Weights of a small GPT-style language model, trained from scratch on English Wikipedia: 9.96M parameters, no biases in attention or MLP.
Each number is 500 + 50 x the weight over the matrix's rms, rounded and kept within 0 to 999. Layers, rows and columns count from 0. Numbers have three digits each.

# down: layer 7 MLP down (transposed), 448x160, rms 0.065, rows 430-447, columns 0-159
# gate: layer 7 MLP gate, 448x160, rms 0.0652, rows 431-447, columns 0-159
# up: layer 7 MLP up, 448x160, rms 0.0652, rows 431-447, columns 0-159
down430:465380570525468502422522449368506431426457469445414507437548510517532563488425489509560406497512467529461545533557467552512535505554523602482500412511566436522569530491471535479416442526404439552442509504569576564452453450532460516518364477513553494525458433511518463518561551451600524542546451476337521553532524562529538529480492453430491508475397582530500425463466495466465509446509498437504503454543391553504519377429533488533473551538423509551384504585479480559528479557508525
gate431:530568453491398444521614450425535459502558525574515491454466459413389505470483503490461405628503425527580507533413452453616432475576508520471419505527440429492413469546536491545414428554559561488632537513496447468518637476542556417445507509475546522496543542453511472472508540466456557450468480447439410461489515473461548611503484432432437460520602589582445485423565479504467572466539569459457482566445499538579617439507520550528525636482612463457480451526556422480467541485466455
up431:539544480456436510473525497467466444464529461571487490483532510517536520558408535448495574476529485458484457529532539489515473436486579534563514513573510470538575501470457519512565543520464486386440532423501508466528464508469518458491469439495497483490499560496551429495543496550555518547497503519484541587494525482462466501525580525524605500466478515420453449503518455508389493472449463508433461461522528468514542451562520505517519536563445519458455436524649438457603517482542566
down431:531459513550463484480553521480494499457534441539456438479550514463426494428498613393516406605516465569606555509466415541496464497546533517495500475509485456494449484557606564524396376503577527556603476425540461498495540525470533464477534478377419490571493506479536453451544536470515554438468486415509485515450554474463471562462464543503420482492583542566504520490466442456500594502508496483468557523492482532562494471492538473596502574480551420443432375523449434500401559534396423
gate432:469545436491579475488522504563484449463544485449451434493497556449495461519437501494584456548436479537403435564527528443409507438515412451462460525473488522455538495524537469373513616498501476513440585536541534575592527423591460445483503520590502537488462570555552391397513461408571529445511597487447604424398444456465461476545517457528589559525500603584410581431539479507353439463451472473456517448471498501536431464498542513474471526491380451470485619479578454478498490527508573
up432:514464530557641482462558469458511571517408534522430515539586571483544438538489520524444570462417534520529462577513443460518428503572601463490445520480552461448471452472512551477477505602620495494435663470491447523563577430515434527501433511445645508580477429487429602515476442520449530530491527462487467460547458565479581535538477484418527404562472554529487562403529517497538471411440512468444440609409560526598450491450473493525509470621561545411432528391334465535457601517460483
down432:571487479543546531514641541468598544502426610507532544483467520551450561531503482481448489583450524463542544546439465479607489519596474470459467605494500486464478504480529531536485431481502565444460583492392493459420581383458449474513454481413568487555590378442441589463469513555484522464486502566541381537540513528466596507493511598457491414434496426530484572487518509539501594490525560486601558497498521493551545596492478492565531506541588466434562430360518456476380485566478393
gate433:432495554587468361408608588404442502521431505477508413428506448457522569456473558425480512422535612524443545434514451387515532594455446486486534563462541468492494496493541541506440507463595497593511545534390452544441559513515448529525651453451602492539451511429517523494515450572544528476561490558521486427510543523534567579453516457432568509532486541399556527542489441501560511524536565505489494522471494539497481556435494513489496504447566491448403615470461523560506424513476552
up433:435523480471498504421562409503417520505533419530493528495508470413453466509541530509486572489542507435455602443517492539548393496466443430396434497485509568560433517537451507560521482397587521506512522496451531423489626446487579521521528411520440451529532512563426505490490500462496566559483583568533571525514575477549550480460505491473481388502474608461467608451507607475461488443469545427518471523504468516418602579505519529488554522477505491483525505567601479435490509523477501
down433:537479481550516471477571518418468462496462545500565474382522480478493505421561574427456561422586512416440564486533433433490535524499521431523460453502474442547540509423482581519409460402492457497437528521552465448532545525557486579455555449511533489470464531500455471520592442520470602493541496543541516428548586486504400580476462528508615498521491565385516501504516441573463558469482551433496393493514475545522536504521503536548552529513562500461428584426469492534524472510544476
gate434:407552595475514527447472470452466503541590518603586552473525474581550514493299538468491494433569533547544589481471511509593554600503492490486502493536489417515477452569479423505436563578540495458396492566461500504446616496519504513477472419437487506575539598460498504512438532558469499519424478546495485493541497562493580576517443506466467465621542491494459402444476419415507488478539527546474478462546485533543615431591475511490581453433463497480575481483538458494492445504445469
up434:527535500619522421347455522414462488494571556447530502627448535468496468497523548468497445623549515446556493497494532478549490506528506487518499499451472554475479488476478513464619493455504572624506503589523467537496470518571585469464514554584580513460491559503578404424521493453507497481494509425459435537533525482479424514552409488541477411419484452506404493524443475473539493562451467528492435534470455445513453525381493586499459486490447554602551474564522456476480442532470581
down434:484424444523514469570430396537459592411446412524511495515534517498525486545632544455564518544537555540495532456457495485430450481472467480600586481570587420468475490605462478476524488432551515464477568533469529456450514508393518528478511412445514439489543506411486570517552422427486501406461571565503590529514469578537518490494464460548450579471554452531570433516474494435385544409490435493494486553420505489471475473435537496504476505510472448582422471557484530557395529561467519
gate435:539506502557553517554483470526505519462534412483562513470466595496450442536492434495473541458389578528547590571547512475482484551502555542502526530496463527497536551519504464431523539423455492476438490486561419560487504447458579428519451505433444562562512500375438545456447519542460490510480445524539560491437466489545457596440512584476489397471446474574525572500544398435533552644610466471488535546555433460465480544518523459625475520592588509528503503450579533474494456546458443
up435:524567458498495520472462553525546479529423536490507498587504571502547421432436443538465465484446425587438474510502522559443549567554550401537401529465524542585493455502484493414617499532397460554415492523454457554529499517563458527439554441444541552559479491382415523381538481584492565414558408475517489492558471476575562486460549490460592441510493490533550555492424461533522469564526484559512520443543566498542573557415512475521506517496380563504548488492474449506487527465554498
down435:536483571516404403543505528440431484479488443507459517483551480451489609537546480425475525517529497452554523490468492440508494462493414543503586506536394478449477506485512555557467485485581487509531505546530505465504526443504528499513602496584508461412540568583519422513502474534590489526458441484544475451545500532459515488577469466513511626453448503520429436475466619543479517417545494512486562462443582464505454518538517487383532514469527446513463487407490582559508543486434545
gate436:508539532478483522513527452533449409470471478528520462462559412484537500446510542555504491523461470501499530499432522496495414549585445493466425422472489386596485487484533527486480579492595557492553506469395503501537473532485488503511522445513564499538482574448490446503504436538528493502475469438507481474485505535479500534435498553488428504474595488522460511570490460582580451491464514511469478519555534459496472491565483492448438464538569495559401524465474489448521450448537635
up436:521522435553438497496528493495537528435515469502531424596512512477524468500536547502496524526576532510512561428479434490591516534426588434482492423516462494458527501551548525549404532527469575573531453473386560524535502505589498519471455482543452491586503472435489464380496555510604407542450586548497590436560481514525575470560506557551361421473492460489575513507559541546611496543468556506441412541528482543448482516499459460468443519476515423515463488565487554507533577550484457
down436:512533565424551500459452505491513470519511504568405491429549518541453499474421489489530493467468492473498469495561562525419523424517535486526537553558567512429429522490424543495599451431435479449387547513596442469493501540418497513534507489440478470469549521618526573606549479480480503423586455508533431604470559448515493460473456493529608525561465500526501525444478477400447455524501559565524590495471509516545475453449496446521552508424504530392548533511444553541359493522447475
gate437:490450541496416513454494500571482539460453542511443519537490492514533579527554467476532566448441470469461499545446439543419479608473548486490563487448439476476441450457448454442494466528538474470543528495522463429500445526474470488537433542503484477417494583497531540466460473560461511379391474456559540452531534466473461584480542484504561524576507478451488463446581491520431494493526527477579557494540556501540515495390609550551569455552491467514504566469504453445533520582576439
up437:526561472541523510445472433550526506608485453504538439446486581501489522458508553524553502456458542461522520515466543479488597502459554467370584486497437567437561507511521500545486495487532478567485555468510495486447578520555492607483371414492456459539458481499488558492514601466498492460415454523503429466569479579427487499520543487497497516414501516542559475429488470492450480497525454485535422512561439497512443427455485469484544425495536520551419447519506482581526379508594504
down437:496439469563523513519480565563450502486573536511414496551533500497523538510547510558515424443535505516482539528532505507416536543520504445570537452549482518619474392541477489481488546487517454540581426467444534455496461444548456591493586585514489475385466510501457489515535422588470519415485481529528525550523534474441487443503507436542539494508526464465522623557519496472455460468493585483512539500529511487514507529481478506567513470416457466591452543593529489482443383594477527
gate438:562545454518545443548474427454516572510539558556581505492518532442590470500586369481465458512520498492423496439447463429475567517478567448567493511585440539549475536419479508450540456519588429475526426563506513564608528529473455644446367526530504475475536435597453498454569536417522456430488552531535469473468479451528474484436470458566517472497512483504537507480520399479455397472527493533462488455473452407514570585573433559527518460490562507544420499436503565439459546453478461
up438:573483555495533395497532506562485498497529453561539540535453526470428511514422504574445458542463586476426589494429509542548428570469522481431556431547441472516407527501460554467545540436568481510532453547522498562460468593536446534442433446572513576503488519469551525388528537521506452441584639522496511460488568552479514487369517493560545480485451468458479486481490421559466547503485481553530562419563508468473459483429381502496543560502506565507558509391489467494473467507481489
down438:541426425572490512472473552489494494371479507480451434533596540467440605554454532525449483469523491536567490550488469457479461485547493507414414472486510577457515529494474502486487487564487575613507594481440516447466427534431541488534532513456491498412518553452423494511454493593508605642559397494483489506508494527421557607548505534456535476457443560421463463543588524432480503570457516451472443553446593461500484450521430565523470551597421449501464498498517446467507512480566529
gate439:548568540439575444465460585448441519477521511473486528559470488500588507416539538533475403477538500550474497472495545541472547498482531598482526500475553435423379467497448488479405501555528552570409436504550528589478487525484529503489601490551488439562452516525518541497511597548436611504467513505458434500542403487387484550430447534502447504520603421506537559568509473485454527481461441485542580506543518537540454465524536470523519546509349500472491523468466475523559520523535514
up439:495483509536441513418527527463488491559457468546449518527574477477466566484470546479512459449445519438437464493516456532486459468484428539532503528438455509497451521442499555468491445512591445510577563544531528525444515520500546460475525496456501466361506443527512378532523430529429477542523568476517539511497539521522501502538532543476532513447455478471544478558508464535516546480520557565485503442400550573479516530557494394442471430505530488478451464522495404384577530590453530
down439:542464470510571464504512559447487548593436429440473513400522493536566571573434482488489646569494499513523537526539406563483429473447535508473585556482562463486546477560497507556486524510530520492477455518514446434637515439489469527458532444443538465478500480541498588476499584455521510419500483535541480512515523529529514373456533494545517512509500465394470528534433518546451539496445475404526464458486513514564430443534530503518450492465453466450479524481511552525489451477472457
gate440:548543498513469522387592470590539426506411465443374574413490515445479580409494566457457478476525514395504418537465568552609554479462493570525455533546420541464515482529565517445458523391518418469536499453471413510505464564514575533494548588494481454467529538495514539358518502497426442472627515503489521509424461562438473634532516515566502481370462525469528492404553554458480516456529582520518471505618496536508564490463501553462491434426513467511368541500515498512547536569478573
up440:518602508574478586586484523467530478522487455395495563484476538485523483454529613527495581499416457493450523598525372492554501592548502504469533473492462462527511577502521432506521646491443550521520607495544410495501414580539487572498470469480525535548510513492487522519508479471451531489472483488533603524475488539502502568521534443509423535432470533560532628500486331486502454511494531446438518491388485446458500469505528595427382479430424525465489498467515534533551512525446467
down440:431540529532517481468571479556413497529479484531586503488490517558502431514469515501454551514539495442493532620449523498511506510475518503546554477541504494427538492464484401451533543407477529552524515476566348575458441551485413450478451457494437478600504533525501505470527481508543400417453469541452443574573607435611563484556468399517480639578450503591525524546447515496585434458529523472451510429596573489487424418464581499487430463524443482513446530429456555525629468603491549
gate441:463451529433453548620428568512520451580555521561530539464532448399559442521452526489499478507576497498453592540557462457496577451410436490508475531527495512514556487585533427400545446453515453622503434461572495526456590538489524507504516445488485458419534482522560459520580516590496496604414511506524421526489489544531421505546490498414558416560484455397363501525524506499445441498516424532506528340464456507526544574520467501505499449462484569481518429482553545517539494460429469
up441:450358523532504506531420511566450498573512535535479565572606544456597495520472476424506497481494509400477527457514524514429478524515439500482449562522588567457519648446486500433444465505435476562471527388517467480468523536447457481446531497550503511497415527513573472517545470589550468535551490481539539471401431480505480504593440593535463514465440442481482492353525518524470471461508474424515460470464572498520555492554485540508389507419328588533454604513498613474455501521554461
down441:437608483446453560554477452596458562547525530573448455529534380529452479488552445475462539464574574370455492435526516552497485498480428481486435519568500525477475457479480576542500526473484503590411496445562559508517603462492493545561494388550447519570540596515518444559519505515511392418520524488559462471399459384497465430605493477479513551488557483392553575531545537415567564494537562416527516463484526467468544461484478538511536434446397487540546576507455553540538482504488483
gate442:506513555444573485583434480560564526526463475545457504479531515522443463496584390520494555491534402471494441412475532469451494446431390503532462449476489542523534448469403526512477472465403523554492472564493576546494466550444492504508545495554514490506482593471498465439471488458515491507535525453622504515489479450460487397528584462491535548496478511463521440520554430492543472562477571430486604561556482627537466463528510522460421515499493533601455510461432494429460513383522492
up442:543515431526474615528633439476471589551480495446600522443489615512551558531502543537536548545492492460448464483534404516530499478468451481512510509566448502418476435534527545500433529466501435483542547514553549493486409480577464424490478486411508526498587486495497437462437421492463563464530497506566467544520505539470554539546528466470485456528461514489455456506553536507466481445438597534429481574517567484522497528522449508601434493491394467394499633476506511528547521524494470
down442:553486490510401578565591472393486518511482511407515528473501483494483427514444563563520512494503530486477549560450356552498422557442470527531448526538548557558418529514498554518440495533446491526534560532503528479538519524567569441499559576431520394449521391609476445537482478512509531551433485432572492491445523498470562582543532526543421442404515523477457464410494524462427518520519467414454536490468481457505525521508473519514477453583483553509451468540470426552585530541426593
gate443:439508461522522535546506532549527496518585545570500628491550473460419459562479530494457375459502486425511548510499540485517552535491451508589513505530490446519551435552530534493481476435486411549505480603440566441552481451485528428556573525445475545481516456581512506507526471501517488638457458481378415512509537561497474457520418682434527510517495460467540508605477460476551546482469435582537531467472474549423455521555513455400533452501557485510398494540426508532476501553537474
up443:589524396491571464524447440548501549480462463546459537520461485591572493508422435477512484451506507520418464496456525497428483499473549565500591551451471508399520532506451467436439579573491524490524519542555538512496389524526519427451424433505629495479557419506579478497592649527455453468523432527539579511485388544513486440448463427547559505500514535429458520515469487536444474522523519555568502558614392510521527464536466500543440576516478573509450453522574507530491467470505480
down443:501551531542491540492534539456539468538593416465522518428535515549466510463516492527541504463479496493452565529538477536497557475515529547438487482482520462506440485467477593465498564596562548534550496489502468453505539479512481481469534519514516455456468476558498465469532557541563445564423507427514523485466556552511596522455425559500440448479547474541551560485454450464499490603542490504488576416419583506424591564565594569343504481489467423579545615535453494586429536530552456
gate444:468542531496517441481426547506539444483460503466557499455520537447459473494368474461421593603561523435535508508548438510395470412560445549559466581539507470489412537510557559423472546564492469443549564568544574429531474547497521528567449478545580450475448459543536413491498530463549522511490499506603534522471543467443492367458486457568521507476541480494464418502444624559406586525517480534493467487454463533504460537467497539461509539575452568437524493538504465451450420530561467
up444:466488467546472472445540514451595511586435515532514444563557451439486560434544524500618487518475506525474498403572495496505489456452515536452420430479513469463518521484528459581556439565441550406517537426427445470403478566532482560539465445517505424537548524471455623448507456489462544504490609540494468485520497537511546582560504480517503516586567531552514535547568457430479452455471476532532490560451497462404460520576536550629466484387515527500477380437530475460434540527554490
down444:396489453498571514415480465462580565545485450545493496497479598459436475523577483437472478521501470448421487498514558541543544519523414482470437571502566481396503465455548403437584506563528461401545510511478448514437497556555404495501518494535519463519547478472373497417488475507430595567456566515455542478559438518529568566448539534595507534437473532513488542396425596529519464497468509522524489581511495490470487438556546499553522576388486472463510474537531426573529535550520404
gate445:541464474625519461508581475449443531503582506537566565529548447416516557498541550492424445540479492483488494512461409588563386473486523495528530491483453532560452536475552494433550604538485471517486530575423531511613514456460543596480492501444522428617462515356497496544388439468527459508473435462536398431564587542460557434522507507474435477455551524449473549483474414513528546474587496528577469451445547492523548541470482487449486555513539490525455434513470561509482514505513455
up445:399481527541429471595516446517490418419465500508474396506475462574442381535444532520471490530483491452557527606456556432575406547455508428450499465461527489524453527417577471498527452483476611476499546523414484409458514472479477458413540501454512543446549342512468542540567485454562491602529510479439537474579520467470568513599535560492482526481535487495438437557501466535494511470489558533547566450513474514598561439583524578495537455426458488455510553471536529412521426404483540
down445:517389510420489502497411492568470490592548549525528559486544440453435482511517458494503438526591510530468473428481513594509490416541505517609466543497527543585473407583527530560389449479452524541530484500534581499589518502513487499570444506568579439556436566436456449485460472597508489432485525526516428509483500554506491458487465497536480515440562532589474523509450558456540584506566448475452503483542514488439480489390498409551523540497570529483424482536498463521498592545456554
gate446:534550411466466520495459444487531403484446582513413496478522457517488512526489449566454403530574500513583576486465531453548436596479538536458527455476551544475459501536490518612586557518499491489493514483492564530481427567526508409522444449612512523565525469501536437545463485493543405418516463513442546444505524483424490494509482476526428542594457522487573459577540509581480586510473489523444460559569442408474551440437463531496576517488476508407489427518431476551446432559497468
up446:456417444540535496397538524456417549477550525552568494430486480482467634451510435503431545499515517392552542503491455500504498502498510463385530569557553561438456526490541518570508467520475501514510606529526447589441458488579491595538464613483473417483498515511482497531464417490465486475560481459475475495490506495479467457479455455543398408578403472420565513519513536482550486446467505492461436481557544499426542518473470487400482500468479582457514530499449527474610590577541548
down446:467501610503532530476479559467444495561531555502525486451491445489465466458494526440566421572423570529465541492488508482485487502523516599502424498515375549410441478506489540460381565511468547532518498502462563419493468498415564465552589544490513498490531483561489472505482551505564551517441516503489571469452456501495592600473558547511476514430540486533409487587488478441567553518452482528516562479457579519583464466538482538471512487496510396577540567546481513539506584444536528
gate447:416414482442514439479538485525472543435458469507460479551534471462491467503498492577434558525533521534427491506516591455430487502535510479457470538489591597523482471540542497619527439488528482431530487549470568486426495513528428559475478607408524505525535368478550508467514510424450464556608516442469526511536550494483531460475519513464474485463534569516456419451488616468502557565534502518612447487463479482475561513525485514479494580503495507626510517461438501528519571509542469
up447:520480556429450543419470443454583506477500467464497491539445495495525437485521499373552489490429612453481525476428490545564489433482552546524499544458445493509524525487517561455509503561485517533475510425409457470500487469544527381385530482519523557421439536480497547545463503502463532491521539521491488552505581541452429574520528451562519524443536499482473478429389537496402522510497459462513543567542540407488505508622516478524590435573466459426423397542440507594546479493475497
down447:445428550453535536520410431494600517546530474570472516545494399467444475497451456410474563402485561518468527496470580485567561401459543526411562583463452499496526528548504545551455485493454435454553500577376527519553463482564484461477512487374513506436442516511500570552507566498450496510514514455497366485536527536504502526536430408518432473489522574504487537426522527528526533550530546498555528550398530541463571499437415524520615581477445436620535548461509542529411501488449439